config.toml
n_head = 4
n_kv_head = 4
norm = "layernorm"
rope_base = 10000.0
rope_fraction = 0.5
bias = "none"
init_std_up = 0.0271
lr_head = 0.00949
grad_clip = 1.0
schedule = "cos"
final_lr_fraction = 0.03
steps = 5251
Each number is 500 + 50 x the weight over its row's rms, rounded and kept within 0 to 999. Layers, rows and columns count from 0. Numbers have three digits each. The size before them is the row's rms in percent of the matrix's.

# layer 4 MLP up, 1920x384, rms 0.0713, rows 809-881, columns 192-287
103:505502482523529492552537546561497463583535553545480518507479441503493455541513436518511460540615465464505506514523563470556426522498490568414522450583492466491463565518551481378455542523459530489453452630508522502508456474489493464476579458532429505541459430465535449527470489538534473521
103:389509477500517493484438478510497532445540494469622551479579477437501541406433580515589478479392455517551482519508548531477541492502499395518495484586395535450408524596493538615483462472612491624465523462504515506559455447525571508456478474399446479573519514514550586457511463528480501498
096:562494534514521475475639511483554569427454583541437555485491443566492582479548556601540485559456503507499479502579420430578498453479465449491450457417488470484548585456514428463481573502532545516559467431510487502520550532517512536437557487478431503424431481503540537538489552477424357481
111:480473456525475472480517469482445424531534502536574537521488519392504482574521552472514477495406538477533498508456506566422517343545455553590484577412539495467615600502435564516459550605522410491464474521483492483433522494423557575520527464503504528441582547455597531460546544452452529437
106:493504508529518456555490565470481527588422531490499440512449456481511509371493584466490495434546525478530477509499416565496493470502532452406509501473480528568519440519498501485475508501485433394577462500492504447458519521459419464467478466563532527422526440414556470522481482548523557458
107:476414453491618466510494485551508561569377494469438488432466459527446440617440557580561474472455465446432584475448549481530475531527503507534496491474473583542526486566492508543508602563489510504476526451476453495464486542528425489541463468595551463517490408426535504556453588496557490552
048:507460405557583529504480557523540479504504556551502496490570541487591490488563590566566505472520500515487575515490501439440499537485577505611471558535467576545534540532582477564484487570551545481573543472465511502554633510467557435468558421553521547478503497484526487557625521497546512535
096:392442449485411510542395468470537548524527568482466509430490493417533470482445432548410522485506405454411539512470499456510555432536545508490561508500504565439499611420543428591506504415430523415462485563479465483578511437564501420539528560590496511530576566443512494548461422557585497537
111:466537468542555499474505372461464578495569500399506389480482436420582496386507484480526488412468488576573493438560480444412539443426509474545479520458515490489504525501623503535542467487458521455479459492473487491537489454454447548512457562475482560482502492558480517453596552533520592536
102:514483505496419467432594518504570578517479430528490362445430528479566526530462504575466446459536546430513390509450459390472524384518527431446400523525466527465444551429526533484611428495581479513470544525513427479585514458503544451548498500431454549558544489449405607605499484489450440503
050:484628539455449626470543436520570396458475540488517411459552569570555460524511529515477519481556444487456542457574455497493520528510483504427479543503473476510530558568533506500492375549515530541504540571392434563537361501561526500491513513572492500464517482503467544503469477500521426522
102:483566476493520575529483392401484530542516571486486523380498545532490579520517549510520563549497479505478411646464532540464493439453462507596455538452517472484515507406504454576469554459577463534522550422549526438542510424412498421422534506519580481546464480461441502539473487446534593557
102:503588585453514524554492480585508449510553427480509545528522577538509481408491506516474499518523562448448507471504543544498435576497474516471509541548586425523486556495440445507457497583513411495439527473483523547520486501504529521533482548516459547516518435519518427503510556514482630456
099:455535472519440476566493444486547544488455519510461436406505497536507453531450525478443587571483566496431513596571564567529511512484455528477436515546429512629486542580373521555596498496531555556540500593504546461554470527477493542487486491484509469489521473488532478566456546557489460424
098:578543484507451470474483577482490506543469567628469465538447450491605436493477496528569500574520508440495508474530488511560443527510483426531569410448494530489448542512475626461464482502522448443582434610541516553468638494523519537508541539572463529585526539502513578516481553536479548520
103:519511431381570503589437398508489401579517455494546523575557505446504450546456514470458497511498462415496514622473487536516558456440464525549471595445550583507413480464547569555575462499465506453585510470488483529465426507446468546554497530458546584470565543471615573558530586462396520472
105:519554488512465509452618511382514421558496465537519493432585484437527519547497438499520477531520379504355454524429481492421543460520439524464503469577514460442542603467514523467515604616598471494496484578560503493486449398611501484507554452541403446561493444511546463463493530526426469420
093:510478578497501494610451426492445456612532481546552483457586579586503519384555518470478474535465492606520571573538478489480519456472535512487553480497433403499515536559542449464486568460505528478459464450532521496470439529455546531512430474496589417439452469443536484493535523429529521613
082:511498493465470579458553428481507552540543503507570408545537521470529500473539502586503547564459437532548458436516543421464515494448481522527450543600382540491420544569507540524455524517554458418533476528380580487505425495522562517499525431523484607444514423548485464508496553486447476478
115:432463519422501534482402441468535481515565519489505548491488547482491584414478474507474491438552536435497455531538582579544523496486559525591553569557435497544514462522462642496592527542512485517469499493515541507347591600388526540560507452459467462486504519531501500497424491522388525443
113:474529528518379463528512487558458475431602510458494541467575456474467564542419547517506462469431508505520460560444479466470465545504470496481509570588407469608600440587579467536452427552490434557553483488572563586568482590521460495521488500487560530492476557514574449529575604582470540525
105:558475525498479542446428604462532516555492443563502460411505484459503476602508404542471469533583422496560565524519471483465469535523391604452464529436599448511553488505450491449493520504471578383546459541540481475596546534486480447458498439540402490476548499564459534447591523478496584613
095:529467611479509446556520433578582454484483524583480541448509530526513507483463424488499518504530489499482597442522539428525484469497585526388557546482503468425521473521513552569521426560489573484497507464429506517553490511559430493701449500545458417440515448436478597537550534561517464489
108:440505559499538555574532484589481561455483448447526445534475445502546497522466528521605451501413512552488595473413527520592495548471615487455572490469516478449447587509462507454474484510583532439526594398438518525517465497454473486469421482502449501606473467419484504538475424521439571545
044:473496473469505543470429460466507503446518419512549450410534557543634509470557536582534486473554476586507549515498603408455508524412583494508559491515578534542480493463553583465505441561555463511536496457521406576579582514475543610460624451562479564481579524470425584541440567520522522497
097:463541516514520470514550479505526535515545555533451526462567453460459480540436533494475536526558435472497535499565573521499466513564477481471500488507518507480497521484565511524509447470525528534549542588385548554476495499552443445488480499410485579432492527547472454552513551559417545475
113:504450477480546428576504507450412439493459513484462480522528503417532528534499487437533566447435596581432527433452497474444459502531483560451588587471520430481413594523496378527479531474537494474501585485493399491502414555615407489502483477511517556471562580530563482528620468518561574538
114:557451483524555509517500506473532496474499465462580430491402454512503555446478506432422503515467519517541550480544584496401521438600541471568449450437474545491521533490525547500455471484489574499526523505466491530542517404539455486508504515457452497478495570517427559563443499542469468525
103:504536583536477551524483435451444526495548559468557457480510443456533519461362529548461435507522418445589508476540497459498502546452439511498540593512555443438421421594525469508568474575505552483452487584442531540487426497368448479515457486536554405375527457488556460563492567427470618424
102:500488422492483497492510486580576511448547577507561577448569438556550448497520520473494538478432562566579479500466516549505492546508424514540495489421457496439540479436580453571535507521518479524499438489492433509556458469553572525464519478458599552463531369482495552550602586510551551458
093:488528562544444531619569483476486453524505547543526448494576478463607461621521497535514502541589436491427461545554511542485485528501431552499503475482493530498484377548534459439539522482531405495544538503491520551528417420516506574515472479470558503482524601497527496612593467531603573456
112:526600463539470548568475486449532460483558559509494558471530592512523513443510492497539566475380535448515429532475464570457455469506540553489535591551565477498546519427511511544580489618474434454503517514573502515562424484392573439459558569550502594484584436544447520463472453499453563511
108:541512532459428513551464488449513513457503440466519530547491559432561500526508506506508555407492555547456494441490500575504498478443509548519560497454487499447563537525532520519547473444544515534522496594480464527495472466552507498533493374538425563535539572528523600513432413534438500578
069:439496542518490489567456457499514505611505557500481453566473513502589471526460576428507416483512540473455519479527420467510525473569495394542504504635564458546425516552512552563527499572510496468505488533452496497563550528433505483495560519545491537489404535503596542537546547479506527528
098:541458431527483528528491490580395480522500552518455497499532476480509531470453532551552456412461456542462564512598632511489555431465567477499501605506498539561518564441509543402467553527444452433520551502561487525590453388481489423527543489510482461611537542431396569482476442476520399436
089:471458475587460480523436529496494471510524367567540486548436518501545532503551482509512470484509526502412540498530534504435471542451514477573513499480516448478548457466528454554502508558515449527490536492421480463533477484545477546495513494491511511449553581567555476461589510585550569589
097:430539562567517529544452552475499482482573507535371491487532500519524515513439474478485564566481469587539488517618539434437552565594577559532527444464518521408504470549502580503480585502437536418561493422453544474543469525455427415388417436479570507477478466505439567449396497477512489546
103:448561494453522543482532531511484443586570493432481503554514481487470547536449517559529465535432415560484451541550542535429449543508575501481531424488469501449446397570516510480509467476488528523399526381545606531483459587478514517521482498410529543488515536405465521548495484543454468534
111:505538439506563529444525485496501498525540392588493466435577480494580460433480436520484460516488516533460470498519593371460569500428558495551545523509418494435475513508594477534522604514506405516551491437509481531489481446504462539471477469514487513535553473499542522583557576483516528489
038:497569458542494489543516437427583455517524503406496535446533593503570479540534558569555400481554483564444458588548439472482391490513560499519459571494454494530495478466506470544555422523408559465471539541513559411508521507412480504499530500564561581508450469566422552535541469533527466544
114:467487445502548500440508510549570539556444511466493497544534500559547515458486493516583530375515543532458541529530504441507544465528446521512511528586505539532462512455541526421512486523482485538525467535476424522463546429476469432427496562457448578534487548491457530467542487522485514574
038:507507392482488429494502445488510557593507536525506433531537420507498452541550526502493446474535426559513482460490464526429475480426541517504429429475527534564598629575564425549467466590525479494505454532623540530549511467449467502472513487484508485478551484627542461467593447540516533486
096:479485424550494528513486524490492557575509464509496388444548573561478621451488486470499434462508464543454486532478501487500469516564493432503563513537430551528457599555469400562567525561503591545529428550521503447495481431492470479457472548488499523611439508450551472456527502560547472480
067:451557549561510440532510479447510446510529504570531545487549453494533504476481630491500486459545515414458517482585542427484460497432513417508557499593457486503501540454580520598603561502544423515493411468417542567454537487540577523458531504557474533469517477526536484521400491524491621346
099:527521485572470484536403425581463563465488569506547422478406417634494467502505576523548488612508498436484548415427433509438410520518550478539448446468546559456557472601454504525502545507519525453418474461568535447520481511533419516487435574441561453593527565573414528491445547434625569583
100:507467512508528476513587473471517489449489441544532524485547533424444390473474544450484420534562390485502510495565514485576494508504495501526517402510485532531505430481484515478476468430564495563460480397567520515509492522443473551552462486485440486539526585581474467536630479485457625509
119:553512505521418487476495511520442457450496439541518427533551462493556436511517502422503468440478521585547464471459513490490511461503543500475579457579510509509425433492619404608534499476644481547536524455551479467504447449410544439497518554500570540535547516550523405535536493599463501520
103:426516564465450400535463502605519479551511450530502487485424546429590519463532504540534468536447471463435463484451482536490496494505558575542588408459497424625530487468504489539568509531591410575476450466409474493546404424564547522528500466461536464597540486405512548473462535489456466526
126:466553512490429568477561514469507380465498430438494476465558512464509502576457504511589460571551461443462531493530529490443521523481423445567545434490538528474515554503489619479534380482621465519459550503518539554358531494522464467467525519498478513401458490559499509440466471554467506551
099:490473539464499553504499475551467515509494525598552501530505562401466563510492471578520572504576518542404523490448527547493534464478480589576435550503466456505424462568463307437559567489453508459610501369544475532413430482570531485464509503528544481448509557483471474553481470469529577489
097:428511528502355513425533450477544518533589572504542570437432552572434461587530441482503519469495582519531521462463427490567494448498487514534448490498603526498458487514487461526515458523537537454507518439620481492522513531481524422453499508557614576483568525515564455557575596388563530536
102:514391468528434565588528480511538441508518570476515433409520594515536532471495614477492483544579476490440483480462464380466428496444413481524442529488480549560526467444521520463531477421391471468607495498463404469451600523462472495486524380478512447526560508464524501432426467488600496486
103:431561474484475469339403529404421399556483480572501477482564510483500460481469553475559555498434538472554512525587494462529499514445545433489489560579444498461484472436451461476559425477511527504449469551453488485432547576463456476477524519545494494483458554475520477541553433444508447421
104:507508519414489414439510402452450548498548524515484374510509473424508521502450619542513504594556467555475556525542387536534587592349536477583545541457410444490456476516474470582490509511562396525565569418526509491498527471489565470473504499481469558512489570523576476451568513615580520563
107:546492474557457539518462389497434500575543512433550461532537468542453526457491613585441513444572412522533517508504486411422489505426457471469540501520583520550496446462511446475505532541541481603454620494575513438525445536500453342517546530469534444422523578529556530550499500509573581508
107:491496497537489499576447451540516483562502531463525438483551539475498539448553556498439452453499541553475505546518522552500495453530506494502543527534506503491516642477577539580557518539510503460478442545467427613458433398418495526518445528555550486540683523544538526583491592451513445457
107:509541526537508390491506437533445573506448413573490517526499506516511503426405505468500511552423474486611603494479651497510505609447569531553488526519534410515399514537532494567612477494555505548615439483475517464461481612537459440501483587480554556471505447557476485465518551558524491434
107:482499502470573507505490547549429509531600473512551469484535430618598439456547515475443492486562482490507439551556440477522413439540422518494507619482517561451457468448477491454399464535576486493484543476472409525511508512356464463434495532530502449553433470535481442429543528523418583504
099:466537471519456492439513434365557543517557495519492452479502541521501496593532568395461449519424456503526523524534392549520590483477545522515520556561491436552484588465461576510595526542494574510491515515400577488438452455407448498398410489478486557480523547523555613566468510396548502452
099:523498507494429484582540512434515514519385541397557594538546485504594479497459411463450548543509620648513562526476517415592473379500515565559575531470562453582450507481549463443531425596458519505530520540533550516514582460472471479450485503482495535566505469599538570580424476508507491510
115:476478477576535501509509504446497459465527486547470417534468484607480479552487469453496495554509467506472520526498462438514485410499415528506533392485458455539572543473524468521581493436608421507411481589528501515450428447475518501413492415479482396515515586476490492565517446501495474471
097:494485480595430583474551480454477526506449466536499455520508494545522482438579429505455413503552436400474471488518499524504462466521465513540467504537453435462552455477410425475430541507469423481541546517585500582561548511404442561506521345512422437474477543431454495522528412523510505536
104:470427589525500492557422499481648513461603538464485512550512430395462570555536526481520472466443555514571507427572489550455533551529461457517491437510582460465547469557498550537482478503460503535499575465509527558493403516433500568484375564452466479513517577391558503500449462555580530557
103:579451522524491416540510516431510505537514478465580550479557586502560480539459583526477433424521493503465504462519525535434522426566429542486500438613527505490464536474500429431616448492528552383510577561555430532535506501526503483589519456503373501413542536453403514494488495526407531537
106:539513489520421478584472515529417479344519584456560566431504521528480497467462532546518506460510542440492470479520503500431493488534505444473535547547536430524450482521438466437428451635527418526462469516520520605523541462433492507450540395480542593538491531489452607401567534512453573500
107:479527593454481546582477499408518508511553422561498530592513456462537463459468412500448447483440560531562488539560528476528439463513499440498467506584522543461530463466537475536519451456488466503477420523481474480535499471406575464465530474519507486552542510532559522488519622549517524501
111:526527494491448498508533444559587524470542534485463515488493541510568509534496544444506543487497465586533449442463518569401538540495525559491491515481461477405390555430571497558566455527507527524476520442374530508385552537544478428461481529479475489468533408500554520453436644469524531477
093:470572520572446496615498568496575470560442445548418545522528545422569495497501618549517527543476577531458544484461469499493528467459504395533535456450383416461537435528539493467459543441497429515514500541496417598521475528470516567500500448540457487517555555628417533558576502533446524548
101:498568565566521539480455438445529454507575495388506546499525442460527518560491618500441579561448518537572495456550518448500489504587462558440476546575517527491462568462575530486489501418464450517422521518545527506546447509503421569521520502487566451463499461479531502452498477457547508519
113:518487472591415455508544516465409578519489550517489475498576569514552496536478572543443441461463505539595449502449523457437530473421403403577495486490526519550573598455580453507582547574614472496583480502540428548542433480454549511479499383579549495474481470450400505573520523544530445431
113:449457519472509554444595444416510475575426520426559449479546470475464481520485526521502518566524407512467436543540538585449584570483564412529463442506538469487487572512525560455518537531555523556456544571528418517456517368512510463556559479523510568448543582456564496541434403541525461556
104:565513508518504582503465505540476539560489478472480524453521456436554475557447486522574506461528529484497586516510469451492512541495567528467617461637480563469478511484415537509528494505523561485436612506420520545453582546502456467516547546482477538442482429518548578560565528474448536444
100:543510503497383457379514554484380463530496491454550487440540505446505421474523516433479521554460533471477386550564491523574491480503615507482550508522562469537415541476569551556466478469522507511521481447456508476575472411512472623456434396450518530649533495520498502547482494530432457513
# layer 4 MLP down (transposed), 1920x384, rms 0.0689, rows 809-880, columns 192-287
104:478495463521508479528515491563602554520484486456494494418463473469379433571577418540440573481482496572568451590470519513508469526521484577553472516387473564486551482538488410485567522602480514561534463481522609539526482414517551547467442500484474532476535447489498551584478613436520343447
099:546424496498618555470595468457492562545475609576442455522454500488450607527559635584552464554601553470441518527504564491461533426558549545530498571526447443456456492513512478445478426530408396482501471447520476515402502454574433452521526620547561514467493504448508416528454528456477514470
096:454528489446482510488449454467467426500520512521472447540524562514511448470490551501445511512450526488517522550464468525573536483474501498542482410639484509473546464655500563479519537480495475477459392455419532488453465498531450488545533321501526514523482409431571501447446524519560610470
109:497574506514403437411526436549541588498511549367463551478488507529430553497513559479556539473564531523523525612480543523579579501456453499421552557589636434556400426519533402435583473447500531482513551509484541513495547543468553459404520484504542523489516516510472460442459466405484425507
106:590474488433559454475547543518515489442490575482537535485489516534471548475476479503446541431475533459491497539431462505569535502562527540492436541487568435492421415470527543492522542498476451529531450534460440512531525439474491538503539513483477480506434490449477528519375486497498537503
103:583418488416451487504501540428522500498423434536537543577478536510553591451463523414510414534464510587594490517529549518485516445556490485465479564534483450516517534425549470465566459426551499487412436495496513431445435518541605471464490526335430502472439493475541532578470553517537570540
064:534468485384536461545570511464535484432502490584445574441543485506532392516502446497494450615503489484515499534483496445422418518453550525533600523541562467423625483534455494478475470451502537400485458599519427479567462613501544488513320500476528459535419507479412487459525535544542557464
096:510519561443537447585531590449560593513491411533410508457496558541499544541514540489430574436464464504610582460452480542505471479502512516533437521488602489549572447547483496452532534399481561452460490365454493536545519555471523440477507482490486550414537540432427464432507499501468334521
114:420470554468470642508553586502463420456519493517511490457488488413431510567497548497483526505549470470526425445472513512539486514476443561443584447559467466560472568503554537497517484498477505563418456432516452546536491564421466451499510462417467456579523409497389482435425513493497522508
098:481432451536429476487567505522558494518549476541501592549476441451533505564430574427430448532394629486474526409507555478484528518432464427521476562425458510477575460517442527520445486459569461495528538443512503546455552538378533523367445438458459415518480496467506486592497425561526500464
067:500477516460628413482510577443570544444556454501509456471483510471499498477485430445516431441492434521531391483500549523462460513496552477512571438512446516584488457462450469490514478496440511477483555421519541463481542492465532466558467465417528472382419456486440446472467565489436501541
098:455524618544477550505590520454552467383439459500489508570498564565496413467527497462463423527543514491592455452529460487559552510593556598419584583600528439544485483595585475484510582524440439538485502491529529553547553537499568449491396464554432437485521419444472502472562488462508498538
102:590500527424445543594585509489566574439509473443520491543519545500486517502528543567513572504458559430469523546470512510497528447501456498568425509445422446498534474459487484514551495568439495554581510536390483559498469430490575528467495501528521434528483451452512543394493560474450422427
101:539489489455476503491471494469585429473475452469434465439601519509543545554514534544495507531521488457540463575391483474439566440467578448557492517492572538534548523490614525416466509386498438504465476568504448372512485472450469459523542531487463480457418490462479484480442531518488418515
100:399496545553514375496603526535546589488482455557417597502553464505528517496484549546536507473454513509580584488495457491454477366512555485577512511526507515564477537488580556454544490457552501499538452469454450472536536483559483439514419517459510463581419418456536361555552427544480472525
102:474383502577418460515484562612469599512552507570553462538522500574475466525567558495544437553550501515596479441469613468464487404457498532482508515481549373487481482546506521360523571354451416481537494555492469511574524409479526526537440510554435428514530469558456534505553507471516547487
107:498481476492544530522443539562525496530590450437521502524401477414494516473410561516386622485463527523499525498440505567554497569543545536579510457434559440504509503553537520547413434517464487540417484469567592524439374470465557505483491461501627549501463546472480473596467457469512442518
097:483511518457552506462492488522488441466454416508497539422472580409492551409536436544537511472534512504479442468462629563474532494556578474468545533529519416444509523527568452478507491528538473563511427495561499534548427473443460452507479496448466471522494508508380468467421472449514543447
069:539414549447483479509530529570508502587539593569510518452487450522473564511512578519482620454552464453531497466472493471524602542517545470448465434476475444541488602497416474453450464414603566467506589497530457456536565513450497509479437508539463377479493453497490444583388518486515464543
113:400487469504578462487497492609495498427514498460452507447556434502507403555537503478421493506519438459488475499567419573526423544547511464612536473445578431415517477514500504537480451507488545526485499530571555548505534417485410475558535544443531512603520396465514491547521512516460531535
102:534359493482521471502441529461529512495529463543511476408537430544447409470548508468559502455478512561474542456565576421550396497612555464574441450539501487439459487414479545513475487428556392423499488513474531463492495432489550570489395549627477473482483480529505475480488447538497482507
106:502551539521419550509495527396472434591425526553443506492563457465407505496479411506516474474482475524495485564604543560467558507522463432492455533484456531509501503405431544565541501535459583513464384437428526532406528492473453595431507520599575519580550561525507475462456562495426542562
093:558467496362549504485500512596512536543528492494490450437509568542441485542497710482491526543456508492502532508456484475442635541528631473524506499543548606525529542547509439467552424450465519415432493436559514522503548487536578465430554487557486517506461593521509528475396496513561436555
106:534561535501508538430390560464450481509560515538451585506507536597529483543526450501397611464537480494522549481527462539400517417519492434506535511508451561529521503497449426589531508491520454665428500588533475484489440510498441439511529474509498526543458452517559477472545420477440435406
057:532475547490496523534494579511541443503532539525622474481545538484422476516448435444545509489490566429464506497440597578489517542573558530552412616557534497529485567569500476548476463544539505499409418596543478452446492484423511568535432466564548426564428492567546426505514490539481475586
105:426530508491484581493451483434442526559472529490556471427482487490479514566528387500477442504550534576445407419460580558501520495441574531521572508559447456530477497472449530473465526442439450441552438566448614466434503472408508580570543534541575517516425555559516502475513543502513493586
109:486504431456504497497538516498504504583519478456444533467579546512454551545479431469456533511563570443411482486524523528515490522509512515522504503534400464484424483501419513511513513638449501471468552534448457493498615481548465466538518494455515530344586493530518500410511502504588537573
103:517595561612531388461537423505399497475554508478540598603435509538439500561444615607411435536510586586518437547398476585526575466530507442497497467458457512617435530531522549479559580503498481511451506463526490428452496534495519512487460520444479476527494470492536439430511556464576562529
097:430474504557445530454493498504562577588634556480440481584498535545532542546507579549516498507445586507516501573466535511508503458459589547490509584500470547557476467434492454488518587538401473426518471456587437509503597407539428474484532489477583563590467516507447448433468548554531529491
104:490495436430445454551485575476429493440528545470482592465431473537451511482510561492483538422488477464533477471484574389485454541492494476492412404569507466535490448508514622519415500531476541385497371458466470555470441507400486540464550473514501470535479491541500394479515434501548451503
103:523545462423541444518533463525532507457502515502463416531496589438474456535481566484517483460458560561600535509416559526545548435497437528448552522523426506529534500457534608504520530480357499510483481529526528539545570535609492447523442521566496497431447450444585440506531563502549469588
114:525545504520545530522499590455587485466502467564469487539444546501560509523402436440543534506565530509432502542483469542443544516643390488574539489558472415488483518453448526557505501487504490495431508572595464581510488440463594449551497555606397436520471521442485398512467555486528471497
112:531453455440553491496546534467503560449582535505546591474537492512497529560478576405480559490607497560535539499479419421445506521484474557398460434448481480478450491515544496543452516482518477520520475436438460517553469509545468462514451514598501492500502459533442464583463524452657602499
072:463519546475527533464438542531559567499386462593557484512521489502520500445459585499485603592473492555534476536519448446532449522458470444441534481520520477475494505514481421461501483461451532557495487518500491482454343497621570485505502553537515457507452482470382581533523412521438449590
097:486486475489580478464440569461545490473532661488544462356479525476538575509523440484606534505409537537524478498550495531475598478466555576494456529418523498427524488476472551535433482539565477506536461480460523515470458513522507541526516525494494555510488598481504506520431477533503523393
096:558572476533552436529539446418502560610487479468499558453450542452473524503494452510494656516548433430547492432520576538473539499554522470439605518491485565531486442458660614472438497525545424522505530483460522504521507501519513495417515540560557531453507466484495457523548478504468416580
100:546501466483577550560478521514541557556484579481447547498522524526419443522443494560495607526502656451384435546450496454545554575566566500545456534475432493499493420546467536446572510518410476483447578505551569555468481498554579473451529467598454588550531539528493563571443558444459442514
101:559470559436442571535545443525602582562443474551457538523498544597515466528465639560496546493474489462476449433471513531566436467508468474544498496489458487598527545538488530540386483577501432500565537463546477446405461467444451515500471541469483479488467513446424495422526514447463448544
107:513565421407427571475485550501440542539478560514546569509492434545554447485485464536526518525607509427511551505398568486517548487381458532444462537491582509512485529446475546537520528521569503467493485487454431438428507587564581542511481537462530498503478451434594441497517540521577388454
044:505476472459492522571370535491474547470475577547552554493458490523453440474463527461458483504509552453509430485442453505467526548540500500597527510501529513559504413462490482567505503556460569474470511584475513417450428488568487480476537539557451563455460426448421560471518533398484438550
109:479517551365501520497510510446412639478485456439543414463427485481458597512494605515499466550538486492471583567414459488489563471529433538487423493522480415495496498383528461557494469518457463586478404514533551475491483495563503609472520483399527532556561417413483522522528439431480450595
041:410563502524515524523511456451505595507542480455493464408504441583511504525470518445469444482577509460515459489554516479526449503526553551566420451419517476549472460497573491480453486558479520527428506420589455519436457524633425524498501471452575534488435488432553484497590516471488552492
100:585438560497533472484513544472549501540403531473516549546521438631489468589535533522499581427592552504506469455390420472532525455464529483581471522524562461460487532500503431399446414524543542482528516526441455602522483549462499531535559469586464480524582561527499392515594441511460412473
097:471480464482533476484527520497539444591386466506539460510564333361468489503433461493506497531475550569358421450515567519363490527525561467472549441498485512505421468441468441493522495499499522512538469498446613538488500453482557567537572524347592533460441502485535496620513512504539584545
101:540547485497550522516584575454494525528502458524490468421511588524451585470440433451459500549402590470494520479542502567477600461474420531473461473429491504469516526481495488491519481437468627483448455480495469513583512554481506535407436561536506603578527533533539461499476483456556439456
099:451492473511604512462363461503514494513504512488523524537474450532473535578493448525521565491634513495436335452418416414423501480425478542499529530511478539479587520438429436461611490586453497463541439462468553480424481507521549432529490483530528514522489426492510537448445544512573391465
114:405522494648465517475480520552436520542584509460459456465504421578529489519446444452416513487488514474630502591439533509549484559556444574519524494506509513539459463487456491497519467586566541403495448540512570512421545392508516596576441555499536461582518578513536459542531533542507524482
103:469501564444503505485486546492614547512455397526561468526517492477460503490558544486495546460492554455451407538497549519499459570515546538480525460446581478480514501516407545512565453575535486549457454490574602410490452484541542465515466430453440454458464482378535477372391546511450473488
120:521450488469531471464518506569542455345542439584528492495506521456403535491422504518546425446460460485461539570569421583494534554494524498472452494476405520518474519491574459452477455493527515430549547511478499538546565519516454505394568504526593432408518520495517553458516445515521438544
104:468501589489526402509476479560504420543516500559421594390496518495515524537517434420498522472520539518398589439418466495495506452549493485580438532504518559472435494451459495472479509499452485442570540600486537504502509607619543568520442518518473540564437528490544524487506514509523551496
105:400511595525538444600571514491559460468535525473490580535540530476453523617555567476499534469523544344509492483519474509603487535493543407491457507493467453499484533550490514503620539433480476528557506508513549538462606497455442525551427528514538561539515515439521438446512479536486428454
097:445480492442508464514578512432531542385537583496553451419479490474432516448417489442524515467592600549525490507472566533482568439504407537470453480431496456583490399484472506500488504500505562595552520485548512488493478492462516465450517513502533582451502418410590453387535524513507538537
106:501571513457485495491539472460545423498470535543446510557559446549570629459437440445558519435485447419558458500510453402453434530559530432491469566482526448514458634564410576484537487535467461483444408438529487390385524421544605432428467437536579507545445517443438435533456569472580570552
100:452508527535573594469474529522438582566530473491415572453546436588489520474574536481452580555527464636516471416466513492591499543513549532489494511527520488477544396500485468521456501437440538464529464481506443477514480464484419529581585476559554455597523499531458544473437513512525490520
105:488397522508400509498565498473549369470423494486524571525543510406537584458500368520523489488474540497512516483488496469426459512542608462520455558495437488499557481567504548450409517626515518456532475432436530481532567515462588582567480500492506503471490380505530430507505538394519543452
108:510414518553535502551442516523516486540535398535480438443447472470423445530513519457520491490492545501540590448542554556528444504510533536498457497511543443393461502537532567479483526448558456507500458488431491472493539530485486449567512468486502518436499503502485541449494368530462451548
106:504464616363523526572457536457556518497558592477561481424507538485467515545504585530532602468551502517538501476416533482560523550547570500495451448579484488461535492482448426490482448447528544477378582488531551562422504494504596494508502467577492539522567590523482502567499501530544544451
109:669541581518496572522473489447419593531519485542533474549433531565489556534554442512459505444455451468493461550483478486425489522528495510479449462521487492406479431444573531513497485445538533485512519411517366449493490554479478502527456508483489482503513455582467476430533495425561467407
101:444424541513514594556494563551483629518488473540450492421550431435530538412515528504536575540509562511617349424448455434585445458527495429510435518559462457520512535535463408565503518439500443464491519468471515482495509604425576517574567519632507514547435417475406504492438451527461493536
102:549490509486559473491585419465520525482465562514476463392523523471499538490462440524533494553486570531523623528540520468582530373433440441482561525526497435545470404568484481443497469459469426499558393485531400565530567457509501507465462519479461436462367521440570515534497606446486412476
113:442504438407546406530462464483504509547582492569395409527462480525439513478552516645573549452539569487416486394425437542491496485498526483459459529457530472382511436403503467554465480465493497567508590446528566430498509527490566525573448530425576498465377536520460491497449522557406382559
101:607507509462543415451564491546556412475581618467570570414532447509505561480456456475526619544527511502536504437442482528500530438579487463431539377505403478473458501469445506444496483582491455503496454447432606453459525463489462580474521476537579508538491519475510427378489577534506424371
097:523440529378480566457487620570423501482555503446493507515502534579423494504495506454540584503504591448552465510480506427485508500545544559477481569442460534548488430556533416445567441424472568498482490538464433500567430468559452462540583532519497506528487466472456502542539515487543445542
092:505520463482423509486394558490552646575450496607463540491454525551426556471561596496496605578415551625432488433496459497477446547492561512509403434576524487499531501536448484493348607498539460469473471448557618532528481530538459532540525557513622494574454490512458565559464511500513357463
101:587517625492530535532566559517608513398441484542546559482464471485425437531480543560479591432505425489524497407464499549542501460494450530477446581505607470513530449541540555459574485508488490521463543461467539496507482482449484513579539609487505504453508414508460431515449476409535480433
105:450571509506537598348507538476397519517514499484437447490557502482493456491476542526511600468490516502652538514471509463539530511481532484517532502477449565522498415519549458574567479465516435464545497484503402431551390438526478378472511427482588461438428511559505511543562560470529485568
103:463535497548580580560479689432448464499655618499457537405503392517440477452412505497596440537551475502498569419468538432461561433433531514495527456414537512448566478420504530510520476503469555415530469487528490430542502497470467467551570505546530512469574496469519505474483476479449537404
096:474523505537536461472557502456491556445460576489417475466500498429389420500508439547535519458492501450487394511424541471453510447495533395599539530514478383534559386499511532409465516554630518435560464472501452535527534520527550505530486467452550449428527530545481507526545619476445568541
104:491479477445485518425553557626562518566562499523484470500494484523389461487574518623453560398462421460467512496532456501577522525389504453577498564517389472433565458477418559572526559539523609444512487475475460523467581560496506502543485432504503473492528497444520570525558487579535474464
108:591566497467530536553567559460526430568496406439473565450455516463509518466396517445442540592478554509426490463485537466503480520516465536487391431542532532502519558510502539537555551453522488522562472549482514426574446489521450400454504496511554529535524429466511436398513486466511514499
104:454519480544392512516508532521497521517591509548483546552505522503529534551484498505529400444488507612540522457495446482546399540532494515515452555516569447494503499457486520562505617422481473482494483491492471488512486559528456522593483532496530525453544435504578511452536533441570319521
104:445400451548532498551589381419436441508530535538529396493537408636494490572559505518433572446491558502516553528473571529570555466619490536554523571481549519555550534583548519417527595451488432469515490445632438560479563432485546449549570461458556432466513447467428449490443476462459395439